Part of a small language model's weights: MLP 448 SwiGLU, a variant of Adam for these matrices.
Each number is 500 + 50 x the weight over its row's rms, rounded and kept within 0 to 999. Layers, rows and columns count from 0. Numbers have three digits each. The size before them is the row's rms in percent of the matrix's.

# layer 7 attention query, 160x160, rms 0.0443, rows 64-95, columns 80-159
109:478487502566498541457545439426408533563480527546519597489499487486574550498446490476482480548485426513585492471484478416469520584447491503401457539424492565503490463524404549498528509500542615486504448510577429504492531523443506446495558508
089:511451518442464575525466589536478505576586436482556445429567432475510527471523461514395512472502541523569478587504488460426440460502456435463431532546589520493459553457493452539492570528499505455467577510520540502596497469441398556533391524
092:484480518581534479448495384489523476516410566518504568547453485499562463480457489501502462543478398507415531422491513525527560555478499505485449533499446505569452462528488540472518432535471483599483485509589445408384507519557524480439560500
100:476467505488466608470533431444469556572501425539439581526569489487470553563462494434464496564482485578549539499492552424423534528509527450436458530447530543516511538520417514481547431548546569536480512498519442594417492471482566437434511560
104:480496529474445651483513424491510513528538352600461510532567547471476507546525482486432553607516530483572458486556501427421474537480478461430463535490469496453499511489377553544481464508498603545501493530475514601498498459518543447451522555
097:578589474463485511603465630549493461493542471411506506443567487478476527518527490506505511439515534476569447460479479486486431442519489483590460424599575449495525480547499413521558532503572540398530469587416519483594528460450500540495495494
085:511578496477494573577463570499532532430505478464480524422591455423452437554483526503457581473546433518520478479551479517486429483432481573525489452523531495500587548502423468505554507447598586454470397617489520468476540445481548535488503555
116:577556528493561478578492612521523466411523552446533460461439484508508542424496472494591511445462468467519450430498507621521463507490472518590512561582522473471539522553545471459518482474474473428558442527399462464464460517471487551514433444
115:457445499507483570503533397485500528519468457596465576534550479502592506573525502514447536559490469547456537561538448429478510514511580476410463508470495508473477470461414561519470454521547549593426583454591504569427503544543504497474527520
087:543539546502532589572506626573518467512485503489497450418558482499459548496506517528549545506602466455492475471582478463445437493541478560475498414542497456422558550539508454470545505479564584409496396635462493485478523444459482499555478498
107:409434442458434582454503383464504533504450455544500514562522502459532479608453571517470489542509519454492580556467446446427586526469478530501529545514449544503468546446454538521543509551484555608512541488588539487493505514579533484468497554
087:550536499491522595569434514551496527494574549486472512472508511477464512474477593547503544470545493447493431428570484435515441460476519487500467444555476528468590486516522511443616464447557554452524381620445528498530550493427521504516500542
089:554485504497544550567457560629473440461555450511486497480542472474538455484574500566549515403465471459629448497514500467408490542516495464473499581590502491444519473570492463532520545498568500523536459614500420454509481409432527505469426498
103:555567485510535487591458581549514440534530556493518486444507478496465539417502477484497507476518496478455439460575514518507411443480475524513490461533558521510510464551548444475524514406528560399515418548465512524554558474430457513480465467
101:435483563481563523385534455424538495484449455568487548531473558508558500526464555516494527520484472463447549582446439439524638504481478532469497573524359477458554470461425489484459494535453479590495555497524496452436458517537524481513524438
095:551531505490596526561504499523447509481439593567473552499504545404471500512475503512557529519487450482528470413588415535477502482513548456473446524487478464498514498573470500454513523489532621421496377580459396446447519564459513428500547437
099:516438483496487490469604505486427501604304562574541503508412424468534461453505516480560501575449479511563557532495530514570584516445500490495529520437512533519476513456451516488473457554502455526457557544490523443491416568554491521451517428
113:476467424521426472500476559560479545563359551479469427471479413447535384486508509496520421517486504534452515520458515553491527527450561486425586394458453554523555517488475508436538443544515507501521534605475584481500496536584531483416521449
080:488504497539501536524461535502404525564462564619393498477544437418564476547397517504541470500552421459467455431490489432510526486476543426500485471484467557456512556546439527490570444546573603516500385563530501417456498504560505427496545464
138:584532462465442419619444566621447501489510525458532457495567509532411498507596462494487466437544537558533432476545475523472439528542561528495529496528515477434459546559535474432538546437579530382522509542517501510554522520468505599536448481
102:489444538547528565484431433463474547499478441488442518528480569518503444533461440527547483514575531474410578447517464447550550574499490505364572547506481504430605514478439482545528514585543538531529481420516502505528551505572597437416564560
099:391422512522525581420539515434496472480518443567508445505525397455605441526453510459490499509455481466595494508382493451500554437514514485478431512514485534467589487483410469552508464555483462565536458414468524480432495447484490446516474512
104:475534687574421465539482543597625446498607416449525522561489454425478516466529515450457479497487486424606416500533507522561441496539439521563549476515564457451527537555498488570505482524498456553474452435518469435463453523513471523480500636
111:608519617513568529497480520489463470549487568518481589519496525435503500459506482522495515515504421493380527432536601591490455454523557462447502520439601497513520520434487517480528485533546624539539519532526462459474526580504497543475551448
097:487490412469526467395573546489501497539455502549420456436523445488481532477481551475530474547536527527516488403478516457562544452489496446484511434445453505436605516489473474532521505495569602431528419585546654445529470527559499437482576501
094:526542534493525439444551541486526465506522549525545461486469456493508525430518521400454530530502461574531426501545500513574520510525502573585449524495559440498399494437527556483540443368491538455487540466473416479500384571514401510542454464
091:452522398444541397495506491553483450456478452499566456495446523542488568544530535556530424488464571580589478555530512536512528588530523511546512448526507481514396444511512530481437505526480422467584539436538574546496504459506497452549409501
102:532544453462578503453525596489452510567436536548479459521448496518532465537486502477567514501574510466550487515509472502550564507531513442477445462543490537515524470472447616490461498465578538469609455505539512459463471521549483462469545435
103:449484515495508511527489451375501540493539505471483598414481480425509451449335505575518504566493466501401629418519517534515476517542544487589533428457551539527513500483420436524535458556500556478490518497439557536468465499517529509535565443
098:467477501512459497446554515460502525542460504531439425514519423515520496576466472439491518489515504447514518485379511423473476532576541458438410490480466517401499479614463504503520523527485546410505484445516523494612450580486556429459563495
097:485489485481527427498548572552573493515376549593511383542439404597535457581499506426457546511503553512505530468434521466543499493463474423551486476573536490521461429488520509541465500475592507443561549447549628449471448568549533445530451494
090:521496379495480429469535451452540562546438553487441509541448487480441531507580484436492446459484584585501491549451463563510542541394468548510465464455551394456448569566571533439471529553472441482517505532504485467571470558611574484459479461
# layer 7 attention key, 160x160, rms 0.0439, rows 64-95, columns 80-159
121:555544461488612411456458481541523522453419638529526461456508418474547462449466529468571406568574548465522562517441498610551487447462489502526511493581516492492515456488417467468494457472575504528527448560556559400483458496450427451405568480
087:580524460499475479532597524487520472489470507500479463519467412498524454517482530429541501470562528481528523516427523583503604468427508547498508535510423416565478453514376558497442430507481480545588481574577374417431403527426563360375446428
092:562558425477632442539425497552500548437455643504510508466506456457526501421422586477553507570577557494542548488521510554522539396521497486563544422597509520472529488505510446519447463455546547470524529530480565460538569394468444424465552477
099:555576454550618475499526457530542517425464580513523434434477421422541481395506489429494430573528467482575520566440499614527497403463515537581454487491402481544523485517477499456469428448465477499519407567547458461433395553526501448494532411
093:500547580626584564501517465453473410409503533529519464493508474449499476524539545383523514537515501522489508591484445548497477525359426516509411511463421467561498531573471594497487521469456419450518413462463522541439355605590519523534466462
111:412407516464421535477568492536471496555512400495520494604472563587469506589508450571536585386514527529492489467573486384450550520501538516453490577488604542496485587482496590464538557521471508508530543451494489536547558452551565541541461606
101:429462498470411556523565500522437487518510460484474479625522574522536465572452509543567524384535585589487460477568505413424591562514532445377494520494546521425483560477492596490480562532516513581538520392508502480545530412565546584546488527
093:463449471390471447442455472523476549574533458458511579561492575574449525568487446515434586435564559507453484402486511487481467514628542470538583577517529517461501484455564495485585566591531512472497595546556512476546603463502526438512525543
084:495494495579561596523528495510514450422491513556467470465505505394547478388507601496523478463517525499502450538526512543467559542403487462497450418434425489462517481525475579508455459427449527523511425434380561525480452494561426558422399451
107:450474489409420486537507495471467581523479435464460568566516613513495499593511420559491516446499542556464466422557477456407481567540563493408552554516526554442510531434529488476514569592536493536537557481567486538607583439495531524552512602
074:518486535568520542531482526536466492436496527529490452442501480477492484458614554454542476503500488524476552644518600450526496491410438417499473494453475435521496513551440527567572408457457574532568452435422534525414421557612440571500453430
101:457468494360475517455502493518541559537489410413547519585484573591499499602484501569426512453543573543466534411490446467492565539606591513439516612516580500453507432414538513481552502519550492525496597526598528482568559448467543449451530566
101:511530510499432519557467501475453551554507348505508540559475596612498526628511461524429588433475480536426486473548485534504425516559512533493481536485557524470429557447514539503516500495549525458506550468548504555475547495487519522531503557
080:457515479446435480445461473471481593603461501372518532527542560604488505517533444549461546489463471469505479408574408589463501546559564521530560522529602499466512466443502421484494469591535512498444540525573508465534497527484576456458527519
065:506428429465462540542480468520485442479537545550512500550465486417540524437558547514475456538474468433520563515525625446502557519430407430435467480458515492498471488471386558551485554484439430462526505432456493515436412463491428503525523574
119:487498507445412402448432470541485573571461546466513579555519493606503512552487462587437471529504566519496489444493440523535501515564576513487570557500586506489416513432579467445525480545529479427511589538582528483591573473404564443433572509
079:410339429542582527479507550530475455509457523576460498445495489483478477499484476521580477539444495477521456536460505560484492465481498454520439484559486585478597511491528452531439482512487519637524436525457538511449485449517457510510525404
109:514523421461411466513515528491450538548479556545525458543510566525542468494481408557536394389477477539466449479521445458518521504533528455405464595576522503495603506468545492489481434554515536524462521510516521473546622456544454554554474450
153:512447438367456436520445526486466567537488481490515504539542549570500525561511479522418481415488583572421494439536436466425519545572561530402568540531561504479534472452523488504561508511546540427519577490600552517584601472490557417501492539
071:505554549518480452421486532494517514552516519467588499590494539553572569464504425523551473419442525558546470459464499479557468483547579462477538585532523571481500555490577403479485487493495584431446522506559565479526554456537491550531532513
090:552488516551535583526519552482613498447571492484482494524522533471507544438524544465463450536590555499495536564504587491582503458427469422456461471449467467550432504429443517522460369390490620591526464440457572453455444515466463450435493491
089:462467476482466573599511509496515516477485369497515507534505509516433545487553536500501530405570443480409533530587474427412417578547519518455469539507513467433485497498540545543540524525493582436458519473464490561472497475580401558584500512
102:504484529532427568471440477526536500459477440570483457567501542504418472512456491501466510451550463505465482552505565451476519532533390496474501528381468502481525512493488578516478573432573525616465502545433499567378494601490597507615405573
115:471536451396549486445472471427486539518502563560515606500493531461490481479486488552460525582528664451531521500489523533555527435497539494508561504576488530604540473443558414534477499489562514438483601470642576465586543522483501369449467563
088:437439466390504511485515575475469470578549522520420475478527547456558578507524493491475428512455444584436470495565417471522468550618593472475542570570576514481603519549456481463491432481507490487512551517568547506481519480556502385572489533
104:485382493408413415454526527506503432518527565522453534541484541560389528525431455524476517412397558546503407505492486436408508590582467541553486497496528493466482470533590448424459550598503473525542485530560518488532497534579472405532441540
094:475441489535472521452524518544491449519467439437487452489459512483492544516452525492541546528470516465447496473574406496458421472397545541575467494496541493471523507566494444429499546461501516524532419508424448481426597509503465625504528433
106:522525543434419387495582424506424505541463511436500514534495534518537500436475406572486526582479507449445505410417486536519460596535495498528538604597440445430526527471517418493453478514522473497555484539594486442479503562486514389389630479
112:419491479390521520482509555489473500481521541499445465490535491435551477537408527461580542531583521499502526414518465492420523451467497444473522547476438556458470450474477572448629462501467504500608497548542550489518501468582571405514509438
101:530480482491596538507605544493521534512441511468393443490489472513497518464431453465402463428451557509403545570572514449477473487493525377411616475483493521470505543588514604523393418577490510539591538545461549484454481441521551455521419479
103:542443404469415512481539522527559396563500497462410522420475460467461526441534515440479360447495494545493562366425485504507515576467531519541548522539504485498517523534517490497461466564473536557539504531446446511408520562514401458452532520
099:480545521473490440537567601617564513578511579457477476533433550527515509467557478479441423405453537475503378505404413493475526509567458487464496555458580500486532524566553485461552503504399473548438555563488525473602550491486537452451511404
# layer 7 attention value, 160x160, rms 0.0307, rows 64-72, columns 80-159
119:463578523495476523486424522447527584453460568542463459493554520470586536514378488454508515437600611481471551466533513455448518505582476447451497471482522460447588448459587526517514567543498500509475466429557564469561510492588562410490493496
117:485591576483493612527455490551449440434536518403424531422498486525483469448599460527544436462481498436561502557472571541466470492486520514555445566600430421446514486549520408623474559560529509479510424483472453456488474546486459500474631546
110:513463528517509472451494561501570480564458539515490556470533560433558508545511508493503532504483403524605517475470517655491482572436509557481483499486405571444489498498545576480504513502520514440444512537526524514491435568431532470393537528
101:557502495465562614451455560557433460562565395511452457536494606515488445465464432550468510573502461535490520470463496482524461448471430589435526585528521509525437422563482510427526493516456418528466538628585473451460458445443571516487470485
107:488500487481504479534433512455496547427474516447419475493496412504476440534470445525532447499542546527477476482537505445442524427509437426562566458440479453537561479545538541589498488470484514512467469421437549464498514527548560486529549478
116:507509531458501463470489510444481412587541530476471550569527501460540512510544546474517468533413530405504540469502517562528481517517530600469606484479467566525421534474392568427422475539558498496481536512589514466528444436571434465469417487
105:530508580484567498471469482541496518598482488445489435538530557565538483438536433586466417536482549514500499450497529448501463508492564518506608490544503607491399440504448570551538513477451459594467450468498504444468586476533544422538501514
100:428458423451474510593562472548470468427543522551508497564459575550492422506505447502491578493522588405428495491540450491472518424496491435507461523607518420430592460470494479621505489505466529544463582410539443459487472468406392559409503429
100:502542477459486471516503544529568490560552532568507598426436476438523516392394543514432571537471504531548510467516495549546511516448470597424566516523524548441454545457465423433534518408475567568404497568530541554515483570424432395491545516
# layer 7 attention output (transposed), 160x160, rms 0.0606, rows 64-71, columns 80-159
112:516518400459526495517546501515485437495456420465511452587523484502463487518506545520471495525436493400483534557491429536584467517431514505513530535507476492469465490534595534536451474435417515545488576490424535479569392493429459514478502503
120:527499491596481465626512549576552422451499386527467472503491557472544463564483473511495494437515491423539515504538527459401466525508432472499558464557548550471589495503351517452548401448494529569558469600461480551549535450478545457489479480
111:523422643523469512584403532421460557546450502481564566466481492425573474503434507526494578416537463488428528443578561484460531481524446507533445502527510489408511503451529553551481430532540550450441480534546518522571489483461487553467474430
102:508443536528414452526468577546499565600444414481541489458556501498547473471519551475531543430505426514517524539536498428411485512489456512460472433460521471522541474512390450542523486529469480552501502464486444425449608578500577497461452510
112:529584432495575472529558541494525438433514562539443447482494515460517566562568495544501522548509537482537471431464413460584479458439487478528452547577492476466517453592581574461472554396508498566525507537525458474505404436421513409524532484
113:495466548504485537486480442448524596595367509444582504533564564417556439480454505501524532428578501526535503523429608524496476461551533442467530467459547507495522492511495443571477494500516484517450557449452503564461578470557522562449471468
107:623441488510397423487465457527484537571405472456553393479573497541526520459490478380529458501432490558535632496521550544508501551466408465439552448459488459497470479557510465521442544577433471586478626417504423531478582523467547538395509466
100:496495419437471347503545536545546593502583568439558556467477539598467518543464498459497415521492450483423433557436476546498485613484509514467522533465502482504434495527473483534509529543524532412549440529481552458518562470470499548548575539